Part of a small language model's weights: RMSNorm before each block.
Each number is 500 + 50 x the weight over its row's rms, rounded and kept within 0 to 999. Layers, rows and columns count from 0. Numbers have three digits each. The size before them is the row's rms in percent of the matrix's.

# gate: layer 7 MLP gate, 512x192, rms 0.0765, rows 33-78, columns 0-95
# up: layer 7 MLP up, 512x192, rms 0.072, rows 33-78, columns 0-95
# down: layer 7 MLP down (transposed), 512x192, rms 0.0678, rows 33-78, columns 0-95
gate33 113:448490553530505460537675595543400454435520532531473572473585402568507487553558502519442448447449586468506511498599454438549431535540458546385486468470490581523589553494530497512508528490397495485509584456557538532515528529527565478523506550535429533540536524448554476510474568450548580518
up33 108:546528572473584485540589490469393468526530503460537534476609514578543508404486541517469501470544497488493482492473451557597441424518539488425536462472485597551613462476506490471512481511520472426564519408524490496538501459483504479489450520601428552558598492566530476510521486496477583523
down33 106:439447491459424504469368443505500484595446496509563523571496567439416525577445491446502500496560304501517391561480564489486518510552506529530575568434556439490467381531449567448424547530564494517513401566466491453493460499540482512437556494463482474525482466511531468511500395593463439491
gate34 092:548419500484371522456453563467479541499470457518546438546416456571445600542506550507502515508507553515528540398506470457565507505457482530493464508544494495443458486456537436527508482549553571517496521510592473519361487538479495460466555414428507437541504475452481461452493546447550587528
up34 095:484509513482461460554526437461426475506433545476501537542439515605405443450497541417485529562383511572575540474561497467494506530547421580434539528500561501476392507403561542539465641384538512485520494437481510460553454489480514491495426455494492499481385459601485410467609508589506538559
down34 098:648519534521506420456542487493507558567415603447555490570613517480489379492521517476418497416383378499525456449476536553437465508432501465517561467526439438454512439490525450463535501508566482547446481542414533447545509500481504493447516431469500512489498501467563478546490580540472476460
gate35 106:524565458478517543472548577496463456407498411453508505545513544473575519430496526543456485492509638480539497567468524446539493519534484570478494427476501499458497475526479480448489419467573533503496457528597542520517492499523476459499553569490432421523497481503514457439530431473560545568
up35 110:494585499426531537529554557492466466502477619533425496578536565500492561486475522520473463477517539516502470479484453583475487393502528480529476519482571468430615529435580497535534415474542562524462459439489458492481452482484525466474497512506510473531465457504593410460535512413434505552
down35 114:417485458392486437556508420452524515541550548528526483569522481444464516508532554489547588426551425502420512435464390523462450443524471447548556509472483469485574536489518603549445537460487487563514479451481449500467467474485577588472506517493496563543488430463629485409543442453478455472
gate36 098:585515456456503546469499449586502418502475539596507483465541509457532532488586468579412540554475502471478466580403474446419505457528472472514434549470544592541582545595432514513557448487508494506537592442573407464534493524521529469465504526471516582441531583494492509567469471586511485542
up36 098:495482478524488471466555452555430516452523415576412592540445537509562513463478572496613504569513527473510580418532496483502488560588579572482572427572468464488590495459490460498464563589543344489500454538521474497532531381608476612588449530406464476484514444468513507548503492505507539471
down36 100:464561492439557485619476397509523495461557501521486487465589522532613439520477499586466537507583568479516635499514472445444455584559599513462419500539464638476468499461431560476491465476631510554575523540507484544473450550441494593503457572530499548445595489537427480561515530511550505476
gate37 094:500558517511541607538514524498470473563532456441426496561531515477562507499569424606490539498420550405508575535403603471518379533478500508378486457467496495549554503509521508530513502494533429445450484484564531608419399519377517524428500469511519459542443465477556560517554511498577496562
up37 107:438518438517549507486462628383464555541491555454453478491491526501510437515438505555407428552498449522456460492472455556543465524411535429457517485684540426483518458532462485508481497460461471520420451481425479475564398491493485444508458512563528448457443490502457559499437550519520475460
down37 104:475546452485460469514476489490527460528533426540471571459537537472448453499509435470502454517510420544520451473626511521528516441447388489464581440526603501475518528518491481636462545534467610503459517473413499472547485566456520526558425485637486546487525496480423637531496534523465593479
gate38 093:467442541409488461454434562462436565541477399510505420534471495517494555551543503539569496367561513400531499585436536494427528589474507496531498492454515502482486509592501417537526529524476558478387522528477490488480520457421432532502562523528468530516589477467490477454466558508508458476
up38 094:483536502474479594518447525465529486463593543507417437460528518504524506411582430525462475571451482508583543434426529519535467459509502412421509492523518562482482515476527500469522442492529493467470489511520534624488483467419452520419552515528563429399555439462589513494589487472440535467
down38 095:444476554525550617442568510564560461578620514533512532580505439489406535589487501495441511508445580491474497582498555536516586543529440552604534579501506483532473463473500549455521434580523606540504478557554510445497459485491534408512517438482514466471445531544411533516515477514514550528
gate39 105:585558448527508501574502449547579444575536534482567541591431546490494533505451530432566507568514488516521469495454574518498556524547461479482562508490630515448400454582473580513438450437562463524458493559413538529516524451449399572503530483497504501535428524479549492520541437530513458500
up39 099:436513438426509517539515555494584489472597564563454445485525548440467529490422420514445526418483510549472513496493505443575474545539550497473501496515506427456488522445509468430416525502522539552382489487426473568570430534536588407504518469516509438558497478463518488528526445484632423481
down39 098:479541572557417530518452583537435525413406465497449492565448410418558495433532691425525523483541527504504515468470462473608533519556508597475459485500391603459480502432489483484520503524492417401475494412500460556513552471494495437493473480398499467553460477561449459517441560537519541471
gate40 088:424453541429449485555492489530463506523458551438498473527555516443474598566511505533548499543513487441578565490515437524426587500463522511407530523428361455561424521536405377505483568508454542518492573539569497408519430497547590507512497459534508487532396601553540441501536535542550444499
up40 093:552525535420467433497439453539493517482414569503513455569446493432475562524562503461509417436498490517380539470509485503576548404545363443497585497490565524595591520529570516534420533491525439450601537438567531456497459468542597607519471581582539477468498456511518486392472482560453481479
down40 091:499528512573513482482485506418546554534599449507450496455542498548492400516513490506463578510541444422521453508480564544541546508423589597389488488531458516394428541463435537441568463450459499427425469517448476503556460450450469495567457475471409505480465467521508459558522421484513510525
gate41 095:371474586429474501545543524465588470475505557536509527534475542563548571478539487570571414416535541490514474549526479527626557508463476428487532557497511468522512507513587461483478500549555507447471546491431546460482431483462457483509549500547429511481575518505517572561478496520453445575
up41 098:534549528536566514396516448530494457491541500439515540474585490460509472587488567470461513447544525555497523493645460492441461438537541555500560477566509607422482456463486562537442430514607483576505442476513520530463532452435396539480423556463502507437441463563468521486546476455487509436
down41 097:449502501467533573467496487548558464378550455512444431500553429473482537475426407506479506416462565507357506452358587445498448507621414518507527512427574451475490488510515440486459499472453454514478444434511471407544508531484521413404479465556476435498556501546606484525421479473439574513
gate42 102:421470467546528478532572485515549536453439526433536520574520491433488445499528540495458556544618557501552589500456554477500495583555437492446551538510532530547491524574509572500495573480619478438495552543412501452513530501578536496526507489552577459510518568508478509472490546535582526472
up42 099:522583455530599448473546537490517510504409514605465417530492609507614454527540495556523499577534498494474462517544528478438389617420428514506405548520452503544543567524518461486511440481465597547591537471573572577495510565501533485409504463413613499587549434438554472448541547518549440507
down42 099:573490489525548472482447495453497358494542549472427555584523534542477574452485409492522504478457432556557500541460519492546470493501466569501522504466608568535449486481556533430496529506548532542501486458490460458448498475534489488579524541499518566425405357462523393437526571542617521401
gate43 103:539459564493496458533554519500444557512498431512542552351537552513420541408413458541513488540559544484500514481465514425575495473506532537555504463524522495554554604481547462417517557490644462493392447518592410479521482446429617445464496586488462461497502515535481500521467493504566481516
up43 104:583578456554493470511461455538464453526489581458425474601525428483557519525464552486440565526433518507455583517588507511596454504451520469461607490511522533424527389481465509558565484555488481500557506456489516440491509484473472500614487444563525713479438496512493518587431607437456441467
down43 103:524508463522447436506522425525508414506440515532427487484536461529481502402487459517479578443451687493490445452518460486583524463449566482541560486602485511495503497489576470502541487574480492476441483494507502397510547489398517394560415480495597571450560382514415522593446504463440518500
gate44 105:406439590506530507439540483579461529490513528393496463447483483468551577495577405407510503502466556466606590506522463414523451504510450480471429414462472571480493535483448472504544422482601520517564493513494481420621529497540452554599550555449434446459521600490491560441487413493454483447
up44 102:457488560523540571449457534582520505452431476494454394397485458542583477412513504522529468520458499530483476532503436527596476546494495530416510428523498501459394445453563487362456436498516513406390547455561437509471531533472584466504451550466496524533405445492541490533430438533489457533
down44 103:526546545507493612476461582492565496445485417473480480550481392563518635513532537491486471528517578572433428633582484475488490504479578562452404441449489463513549456480483518429494479528477503411488521434473517511421501546446513407437576523478500497522474401481489558465422398495489459511
gate45 100:475473542482509524510543432479459535477508521518540440539421456385650517557531476533468521496544568515606482532481520518451543492537496514533541512496484515553455411467444551447476427466453456482586610424381617527557612414613527554518411482511565549510481583595462626519593485466414509472
up45 098:483565396486468495517422492445523515521409458451532423558473492448473502547535443478488511551636464542526536502550477492505561544539630487515486528452502417479475504486455514513391528497479478495481507490437486384563446493420460491538454543461515443573474486537449471536474464542478485539
down45 099:458447551446519568480496455492512438571481485585575521463525594535509449478423474474561535519457576395509472469446478484509456447373421484562585502485481468554512531508589472485466416606534545428507464466554487502460527514493522551516519459554491470529581574508551528499590584580524497466
gate46 099:604408481574574515499520538553453526569524558429533419486470497559512557595496508571527585429471528467492536527563548446444518496538451488456496538550588500525515495439435622456483436545451495542527485439576566505491471532479455549500537503545531449535487507541498490354526527457505644501
up46 094:531471575527535470473497421489454428466504449455522540426486606585475505440443449465472480531439482583516587444438490524435469460491477449505467474419568569503488533423629403565481468444477456555572508539413469479521569515500486585570471461471369559528497514449552528629598425471497480499
down46 093:485481428535436476474454469457553533541440508442548453509558453482577612456502494447475504432485628497549547528547500462504408597574473463514552555624481425481589489417468466548527512581496576472507434455576562534586502505495456492533467501447542528497495456446486453405545568489502596507
gate47 099:470550600501399575446469480459540552522549501531507505580504492466497565540479448459457423548568572551476511488560493473511508455439516451485604482475555511502532460464566531518486546488512462481568469513441542441617461540454489499527430653408442438462503514488436571513499462468463542499
up47 101:503485538601541501569489481534581521526497558464549470568473493524459470487554523462546496460452499434528520466490487485497421474534493602491536492564506468506458453424465358575536476465497538458491534543495448626462438551521534520403498422510640398500488450440580469493531519585503359411
down47 099:544553460561474501428591520551606567426487456492471404567492527577520486434545504434447544438465524468529513482532495406555486447459457532497540459545530436421522533481477465498444531441497528544533483461527533478553532518581548401576485413547484513448412513461546489488516528437429432557
gate48 103:453431512472560516497633548587515429493499500444452507498640520485541471527519558403527460452492564528457393554563547455523483541484499407447549475541576397559521583424444569508572445553515683579436580508433588497444517513470510533525516483413530523469532485555510494491522435534450521490
up48 099:477474583479512503605467534570507503499447452517513481519493495449433487587491439549475443497497537441478520555587421475492453565466488527567485517477501478440411480393556422566526532579464505440513523518521432471446533552547534492515575451520488491490391566449475482527539398473521526541
down48 098:474522531477557538412522486433499596399529529509440490537667457508542521562508412443453554498487468430456486366531484562579531585472492505486545561468502417529523535392507513501485530539552495491482495584474448526486533556554572428543448463496485551485463604524517562485425503418527530490
gate49 102:499431484435398496558553469559547510497468456413523413562455426539479542503542457403458582529497546432503483511482469471441511551497502549530428508457433550478476577429471497517359497584524558515466516495500558416544574466517512399505497490443478584477455509529544491498453442548557461432
up49 098:489558554466524452538495397496519498572543486535506442547433498565446501551572547397473490586467498532432420426545503522508506512521473539528419470440513502443492584458483477519375479521457519486545489471487504475536603548511528428474500524556490491515430477447520495531459482560470486480
down49 098:484613553479490432507557494483482507526553569464547537517477491461518512584473458550590532473437474519505563496491507549510539439453499503484560464535565420492650542556554540503365528547482540449584449432468489443455423480544489497483431497498519450569499505516444498500433528558527515551
gate50 114:499455476398589501528528542513473478517490536462458494432523423475544459409522374620415488557507472505472486532429550506476481523547521449440470537550451496432499499390546450483492502539443510474517566498478441455485456528459387468416594594536499472598571521602560502544465364370516530507
up50 100:511422519544377538405509434471498458533559491528486459443517508516454555512528602430531548441546506472457508535484529514431524465483400512469565507549535475507387435544475483483477585518466480537391447582480544529597363535542637539603451426482509440507514441500467529480532557470457416499
down50 099:506525469443560483574510491506559489531492497502511531564506414398554498506516477523439438491421559531430439496559492584540463510446611455478428536546426436510527514474458572488535489439493492428521500468481430457431549463412385514454630603490505501558424567582547397547494473497562460518
gate51 107:575542500523554452432545471524430455521502504470611421507462514527498513456498519474510548487515581495496508472458442442404601429464505402551455526440555488427484562480492467465509463482486487476487531607531541596545464421463527483604487546420521526507565481473537542445515445469471510464
up51 097:462612518508422537548542507471558526533427440519514615538470440514606486538487584411445427557464478476455479513561571517537480474542518458524469501500435539488559470519499554519495478485542455555580497405468447508486485476545510513434537489502532545486475522552532485529424488489530495451
down51 095:509500506501370377501559558519516469478418488479574539537537525506492465524499441551500465507486524493448538561533371453457543479436455520408526583487361592514449489497534497511547533517441500467517511554548544574499423527442534446503539491391513461466509542475562480534450546532356494482
gate52 093:573414544608451372611522532515516546542473562525535481561496535464520527489436548461404429485596495548421561550527478513603545481507431481458524491404504480467490474462507524504564429559581468487477500564454401446474491523472428468476511583503501591518482458485529526549526531585495485535
up52 100:502504550502510478586530481574531543492485478582469475525483448536522603415562473492523504438489480523515490509439485547494433462449625444480424432489520473494380473454528514519484534531522542446571476509506483544456461520424428438530457493575447563465436514376521493562585561469568512558
down52 098:471463490546583478526493529462442510493403415480481471547521569496538368473465551575420424542589459488517510530427570505442529451560581381488546434442534520521403490486531534460496467521442426510474494510506366437487484512515507535467496466565516527589447429518416506525510534465556513589
gate53 104:593501566464439554379449486617395486569538542502503550529486559580498529505411392610532514515546529472484507509479485423404406474476482496586450643489462473518519590494405501497480465454522502469566510513548442407513401518481526450578491482451600482545521449556505454518482474543563482492
up53 105:580473422592409454370436404581452464560423486442531462609520469583455523595464457567550569504589511511436488572535453482471484481502486566525375511478504477547496548512437440563491405541438479482485430552555507521527472521458571398550489413549504543428422404461469445441560581572486544504
down53 106:515420478599506485494551488545572511476469494377537419567563493563508446497549633426571530445508519548513476454511448587557464509467469575475618501583458481546500479402578476485518480527427490537475488535442564613482448529500557395472452486435532552493529454446493462376495479540505524545
gate54 098:522488506527538541495558566584408577499435509476547602458536518451470513480553460508537483490457556476514409576515561417535524544549557485499482465467454599521556404509549496395482451552555496450507527469492566515475486373550566603551535595464404487520486591490505438578464541522516387466
up54 098:479458425449394505465470452502489506426493399483543544501501519483481526482435490542569503619579489495481505420504463493417480475495474562534440570438557408472389508486463517565541565525498414537507459528474451545417492560434456439430582438539584434492519496520585465485431488450451539468
down54 099:506512543535500524508483516550527458514513561531521519411529597428456477483441544473495426498506664557544459514544430436454516471575428559514460484472453536541530434457531540463526494523592478461554564503569438409444520364594545601398524445430488524512523473509492508459366508546460544481
gate55 105:530544526527505532470527524480511507467544543532515485458513485495604563524583526504417445547533542525586578409548530524433398498544518444452542490538507508540503445484490639487483423495501549550441594464410495541533471443625501485519450527481546478510496506488576518462442500478513428508
up55 102:493450478493541590524510453423531551424441537441539483573528476522517464559623360571502439501475487388503455450576519526422555501573505533468574496543569505489542425449440453502553452524449493545534467488520538507519565468564407515540561560636456489505549486548520509470439519456444475522
down55 100:479485440566557547589498463446461487486422593592529558491528544484521516378519482491496496466414449480511471445423527529486437416501488552494551571562437470458494561536482571440457465452464440589476560448574500512434482486469563524473543505516558512538535487496535572489413535518571430464
gate56 102:489567511469521511479466459536534513481479561408514510457517529482461515514445421489529524476514538522577567481496491421439526584550464565449495494575494543410454559472436570514472490407499479416580598550414522458536458403492543452530561574514438576469537480569597456545639515415522468453
up56 097:559402476472439446433611557448431475510504526588528409553500439532631545433483511501418500547536507510579500501432568430587471532497476515512546452502516518506537521487543518512532540552545469508462505558577390450489536540422516520434547527440438431463529536513410511433522523543527483568
down56 101:452560480557432495484511465479561508510505522439484516415460546517427506496454569555443562520522514527461578395493496568478504530584580528395544550526477480480473489515500498474484551447504445522564674529525557476536512503505481510525500596514423556526485451596647493490518526464482428513
gate57 093:496537488553465548553592541498478517482499514536571447489520466431622589440578504346442529556492551463574534570564506439535589461477612571511520546438533521475457456480493532479556521564420558461436480452426542389520531514575442518494439558517581594493537578526470490536596495501436420543
up57 092:479578548420426553584488522524511466568495571441569543401474464499492510462689504489484546434561494514476526454532568524589438543508461507378503546534516616508410495545465468487519529405596552523419573484511489587585410510577541473435545504523490514486481487503497545590480518557586435468
down57 093:529553449619512480434450458507444481415558510512541559412513446540538605544603460537499558568567438502526476470471486528496513565511434495530490572546404561562479469479474527450540505516441472452512446563489512510557474483541546516485392492547492474496444456506495448525525443557536523555
gate58 094:514411607466466519471527434552557484510506494554543564459465467449528561525544434474483483433493520495473414543549567481624589513525519518437469542478511490491439480419498537420432491541595468510389500555468487489542433493510443514545492441469503537453433465541535415494546446525532483516
up58 099:465523477511537493594485480509425484531492464512552447492559440466501495536439557615616512381521521462461527484393431503396488497532564477490551566557458525458483525515540469496512469429466559475522464433544449537448556514484564391490432576506478522545487600513519563525368474447536512522
down58 097:583469520486401431434505542531511480453493497522637482485512558491497536483438512536479509438510609479472529535405392438546500592536481486557520487527510523414506404550509527529477472466608552470415422459506574519501388569504390499567514421496590496482575547538562454475485454532500443551
gate59 105:511504495520488429487498459581360485540447554489566556479502552536476526562495483493441536432535546579557529413521478460464433542530585582471502534581499681456532535553384567518509420434493368467530495495556533456573502423514546472490516455495366529497479594365508406453570551480544477457
up59 103:479537492400565533552618496503526478513571481547433545484498428528450449418423510521574453542530504558494473528542485503532499499421483535512455496519503536502502519383517517437479587483424492558406506516463380522513513583440532472448466527508492551562451454422459445546538556443420506511
down59 100:404508538453601520581488491447518577508601489521496506506533545578492536493562567440569415561444535492456525558498575472462443430520518542432523467535482532483501569418510562472402529474591570445495483431523475613460476489590429444462506523477413536554555470499511515522487475412500444508
gate60 099:564589482472528519560526461609411425493512521507558522449502484386508526478480522521508422510434557393455510478595566473454494422497451487540493544507502544470526456525537533631399521546433496581526481517435474512436498495481464520485480580508534522484555473573541537529480585536437556510
up60 102:519496578485444406535601518546556514504553425487460469568518502566451528568444509514453527446540507587511456463473510476581474471502511465516565531475509548460481614532522459408494474510634471501549425478513525480534475435567475505563536575511454552455457615438514525595431464554473502603
down60 102:527530510531419408477553520542515377517532494507502450488492475468470527497533445486526493462398682452493462515494563435494494405559480408527496491449556488499480548531552478485488492532517480533462491520446554557509617491542490548548491580449449431493494526498555446543467555594458452578
gate61 093:541477639440517508539585488478455489491494460428479475391587525517536518464507421476445533492484486481451537527475434477530517471537415512481532500527549479487404434458518529478486523496410520410541542529534490417466566637495483427488556601568451526564464461600493475500468492433522539439
up61 095:546426526432511544582516511462511540492499454491561620518570469469500465507527482488569538430520453506506450491546500556446485455503527550508572605504533512503413587487432538502489547545525457417555447494484439474528544466405650501498487530516430494615442494544465503540511558437588535371
down61 095:559519502546515521455466419536424492470557494663551485559494508507472545505451482546489538499526526585547507607464406409513550446452516483526509492518535612502531480515600518536492530497494596495425568478425543503544517581443481524556485533498533534524486437538619572467415484584430463512
gate62 099:506550563451404469472480554511520409519555465512553521514469523426521493505473466529464482511442492462479522496428523446535494485477426439514566551579501550452474562521555533463517529505458513579463509531505466544529452458472469449517574544438482451426534541557522447542406460557412601558
up62 099:499494552476479479494504489521429496492518446466509534357604529564624501544523515520485551476422501494489489528546542460491395491556526487484491414543488474523507515538498460453552550564465592509473555443575433524543476478521483465552601479495523498485517414433489487566470469444525622500
down62 100:437540520489511510445566538493464490546504500556462471498537456503458506472330469429501612493482328482469544435546519513512487411514527426512482547556528539410508526562575457496474575463575493446461518511489545509500450414527446537430530479486468475430492559491413500523430468569424432481
gate63 105:528477387541456376484604523489458469495493434418448500405506504426489476455518491479516481417482549560559560524467447486447471524510441505408478562491397567453594453465479470521492495463559506529554506476538474533454406512601485519499473524534448630431528514505542518468548508473473413504
up63 101:549435504436513321423440497499507497525519434508513593506530475465560455479498494462427565495495503530507523485495525522465491632464536533526424555455507578482500525579518531473476468471442587520463464587412601496531493529643384424559463574548459560508491538401458480525525609446499508501
down63 102:546499507560504462503556551506565526617570444485503500521417534475468489435509459508544513444467574483527566479512569474488437502435467458454501494538558529547600515484504489492456590416461544586463477492493476438514436522622474624506472471543506502485410589462485471569504598466521521521
gate64 091:527491538391477417549522483416488449470470550467591482532441448459545512522512488395469445554510497503523500507554545510471533498515446517414501650486528537446499488491450455528448533499436571545461415497612527530504476500488517512478584608453539462485424564575420471485500485520462544451
up64 095:649423487534538473412594545494510453533494488524465461607557576456504555561467522619547523426506509543518512508505510501476456439591567476506484497456427508536504511426485436498466497508514444422488461488406490526509505456468438565545438503529486594476482513520494571469508520497524506501
down64 097:426498554539435577449438555541506508403433449481543481405536581581456543424440438481488492402529608533607511560511368480601563477525546485593505418480494576455468487391471513531581488437495615537492536489483515461506509529463441502543451463511551524562539497455512529483423517476520531490
gate65 097:572505513380551526464512572560518571365484486502525520566504454576492468509594506546513425544514544481489558427505535500477484535537554488445500523535521457497555554409501440572542547560489577582484591517436506570484576494503519563521444504453564436474469619564568477438517517556503521515
up65 097:512549487560523409467521633505534526457510520490440458499511518511524542452532505480497484452543449528434411607506530494508472500524509469452490479454484501425523567615550495552474509527571539571469446591487466517585512498433507439487499478476524582471424503497450496459531541580396534505
down65 098:517515603558469542455515527536471468417477448454528532472469458514493508479460514550380504546528376525571506523527475542544448562510598584492588545431496568451491507425458524525497530411542473527546434536405536417489469445602451502587514489463471463438461537518424427494508529515415474481
gate66 101:528454461447517514424469528510518451589498550517513495555441565496516483460494527427451465461500560463498423432392485464487497543556562576511390519481462456415445441431583530498436598514551502524430465544440510561558405463512513542564555496559601450574412506436495551398553441508443529548
up66 097:469469555484460478462470472527569545580457441511457455484510529453437506574460464528485471566557496521550527575600540498539504458463514454506551478477445552535480485568500424550444374541543435512512437531481573517623500596495457364354582540497508389458516562475529517516451501520636583493
down66 097:493541569458603541442454531462493440482500624524440433491572448510556522376480505473487557400456445452494568484389529482507492476522529566447493469462524506475495533443483537385472555489576468504559557479640541563579509459510623442557535510464523527521500432565592547584487534478534417576
gate67 094:530471523430511430516505568571526576413461501507472491516452531488522501454526490487538523474607520483508616470477543430481477684549511460460467472497493467550511583521534514483405498631606516582556483592496475467515480479522551514516528588559485543489554484610596444512499557616526452435
up67 095:540443494498601534518464530639539576549418501523505532505424543535446424494532517532586491487562440520506576485439498562457516570585435436516400485535543451507519546493465522547475522511476524602494534498466544468478525512481471550464495470475475447415526562529494484565466533520501590551
down67 098:438559508501524537485480468457461404561554497503568462504451525542454547538512506494406579499465559531503419492498510536484535384509465496525536499562543511580512407515385441561505518479471518495569430382526474479464467567474427440457457536459539421546480523604421481450501474476503567461
gate68 092:482548469486479531518535520558503518554488389445523451467447495523489495465551439498437591580467513436567511511458535498481474561530548533485464533483450456524484482566407529499500475508558496525497533467570483484541626565456448532484523460446520460498517507452513443503341489502547567494
up68 101:551432548457449524570629453469487481446540472449555490528506576471535585517521587559423450481538660366515493550508600425501407430592496502574534421502569499467523454469416535551442509474538534522497559490485453582517438424521490553543518523472540539506567515508559533524486495472491463553
down68 102:549445518472465521490518505403464487424482371488509487481530533463491512403568470529504633569452480420576501502465521523455475587546459568563441561510404551500474529550378517545468529515540533492500522478540505476560506458467501480453494535459508476515505520487561511502388506403574535508
gate69 101:471566469369351499492456518459458417574525430498498525479411449532569540508566546638581468553523510430544442628516526491428445410422485487464493477436501593502503459486525485490527504479491513418482489436495541493512526545487576502498455531462536478497465525488497496502578503465472517566
up69 095:468509475548507515494484479530554566494526534467512442490574595451467480492530484507433482481442522593485357464464454511638482405532585529500568437504592498524523498542532516496365577492502531489514452541458538479548547448537456431492440668507554504442519525451512497526395432468509465493
down69 095:530489529526516542521457489577480502493517500498549437466487498482481581570470573501501597524541672435567522510473579363440482505390447483515501386420453510576511452504504514484533531568386512530515442491557528473448441535456561523539529483550507459533445492427559513479573511502517514493
gate70 096:492497509430518525451503454599503509549400423543563503501567465470596481457458486499503424563451514418491496438523521531557472468455451473503571458458487513556647506501521436459520450493506507363447508545444449427479595481478576455491498451400498523534504420590455554555475504497642528502
up70 098:502492520548496471472564521510489517436451496525468538522494524484489473508484513395556401459535516566532497451379582493567456525504401487519537435491559482489562499434471496530497496510562552498491606507458567534516525510476564509494384439373500520497423414491541557453592506562472534510
down70 099:511503451338446476485532534526471484487492470515605547498515399515512521520487501585529503468408526506535552460434446492623427522529429477556531450458377424559560557477435452490450409558514413431487468502480444579488559502552531563439533422451520461446481515467514449464531514574559493505
gate71 093:530507520532348500403549527497415346417488517535572532484438433503562561533561487466491405413480534563578523526446421411502452534564518472473471456537521491475531490458542451466493491445458501528516481451438580538511476437527491575534515489476529547513461544429473564557603576504506487513
up71 094:478398575516483462438506518491516396480450503474513539523538425511471550543471478528502440441440447500514642543447467489504516571497507441546575601585456488508549475528558486452506470583422525551556364533410537504496525398516554538484466488560555549514459573540547483475507599515465579558
down71 096:478461523536491471541452454536437488502485472478540466493502536548485495563438472498610514560499360460419487511476497590539553493547481482522529587561363499508421443522462517602462511548495514488467475439432400496550509546534548474486452547496472428561533510456507522427484527540528509439
gate72 100:561464522476576417468491366496546568453539370536506557505482503536498445502514469532571402611481507427447515520542511504524533429459574428452526499511499521500516376518423551509605523525446487527531479534532485541415563459471495460435503506463488431424580371494464484490462374479497503407
up72 101:475544478573514559453521450480480494504513551560503501659507598441518512535488516520568602493536520358468559458546518497496395577494433466513419523512424510502475493445486484569504443598488432531543509478497456535549535396495528511486520448548456461566612512447563478504566436440491491530
down72 103:584525492512562541503493560572570589488437438545582550542470473503504483523423477478502548523457399520552602576518503512458524493469595538512510488518563576506568473464429487484550431575497443378389517498497588541458482485519422483564500401515567521475546507573522523457473533474535541574
gate73 105:547471480501520510512423561557492521475496531527446517535484415532535526535485524569522499480549540510450513472606513511394398571568535552429441479507547552493538524510490485502412521462505504497397469475484425476540418575513584454465434463394530527509469518516429462525468591482509464505
up73 099:561533512605566501505543498519511500521482499503547542445569485587547440563550533479448486441553488586510522448431424541526464397589498560495482467444548549524479479557497573481418493526568431485468441541508532601553451506537578473600438455482417527503552500490331457567530520487575591503
down73 098:520491596477544442470573460586571479509525578394496419515550514417489501548453530485556515521443419508527552520555485479537525542541450520585575543573554555504538527510428438534583485535461535448576546531550601487488563442557470594547556446455465464494564508488495534430548432442466550508
gate74 101:425496495373499467466513526522504529454479469481464483450551565474592526550523485555459468543419604524469422533490514464518529428447526488401503451549508478333501551456523498550548532472438602441432565524413495555538548474400449552657527488458464505512487501448534567495466479522508436492
up74 110:523375588457519547427516445502487572546526479508445525461397494438507440557475509481655485446557502555437487525513572484533436586435523419507431456474484547572477613531488594489493526516432464461499476497447536386425511635518467458548472551470545460572550597488445521504484481485510444500
down74 114:502525494490504540460550392547530534597549518525462581504462533515485515507549514467471460422482622518484549539536514475568509513402475497539453469424496488544527546603513485454532487590475502323533551524542461482553429508518490554559358471566469475500528504489469458531442538414528521525
gate75 106:474564496457462441455489471594446492547460536499500444492548488522562523481530552438487524507494563416528503419525506448609481609439590466467454474569583560500510416480434520483422505484482496516504543502449460505461441550564469359477546616511578483432504464504564497496441454495633512577
up75 106:458523491499469502596569435550427552479513496466503536515423383470495558430523524487559563515430488561578522528518518524531479463428457543498457555470518508466529490479439525482504538483555461532551458518579585421523499458582468458483478526445497411568541455653401440433514439557578468500
down75 103:539494595605451491581562546522554503499453497337503378406557643520562512531462474463563518601506472540512477527390558517515492465601454560511526558498469486528556453490508497423512520481449531476524496539537436495543454543438585446421486517503407539571497522480460465470478507369467493466
gate76 106:509515544503513517532553446533457511507493468562509524580487589569536554522584515435495476573419503484512491570542593495505540532431460551513499463448681542416460416559524498426474498585521526420535487568497411604517405468498534557479566540426552401545532429569511403590416403528570514504
up76 104:516469396459487406556457558595436555563484524491457504464431528483534444494538544505588385489518478526566493402585503508575497433563544461497534395544436481507496493545558476497586558449498486432487452460475469455508530451482541413518585534395415535561463429479471527542492589589431565572
down76 108:514538469499391506459464525582474491480491592404482460501484457520512521544459471517493575439550634544552442448471474329494469494541448425429520531538473513505610540448493444512489536546439456547451502537454529528492510541517430538545527442503449461456452503472499468554564461525441460496
gate77 094:570483373550558493594575493498441507427459510449553467539523466428495539525495563459503488471599522478549570607421522463447503505518495495477483523482520566469481543463496502442475548517566479552465487565519471538612508529531586441566518558536527469520485598456457570466474444489590538513
up77 101:525512498542557479480519487447489504474473548509473524518462553483617529507501454455408473511508544491446494479483540426477475536513535532564574555477494477530531507518452459573546478570453562525531562452458540571454497567584488413559423511614536536452614382480460560468517574495573471510
down77 103:440587449415553579519524471475484532505527458429443556512467523549560539536554469567541466462551473409515408525520423517518512486549467481532434462553493509534423532571481523463445474435489408429565480494522395454575407483473487445525461510476578535440467426631532472525432588552498533453
gate78 105:542515472447548476547506449577404481475415582566492454439544399494483524448486454510367503496532531464549481507498482459622504461489516539460558516505538587459542449419510507380550471503561526496506475501449506522411473503517467454470555519464390549407472410498506511439464495451492446439
up78 106:586445436548528421408523476524477548495523504545509469522531556531534497516477432482448423504521486445568508441467530522472514540477520542461492474543460504515486480464528406442385536465524424490497451517522537498552455449511562457528454535531476606450547483486565523445474482542529445507
down78 109:438524484556562547398472484577493489497520504425577409480514547506507521498445564457522544440601438560530532498484556496432479521491518536429497423502535547506488424552423517535461539520468478496485505514563561537559414532465529452545497555461467468449510515533552469439580567561498473466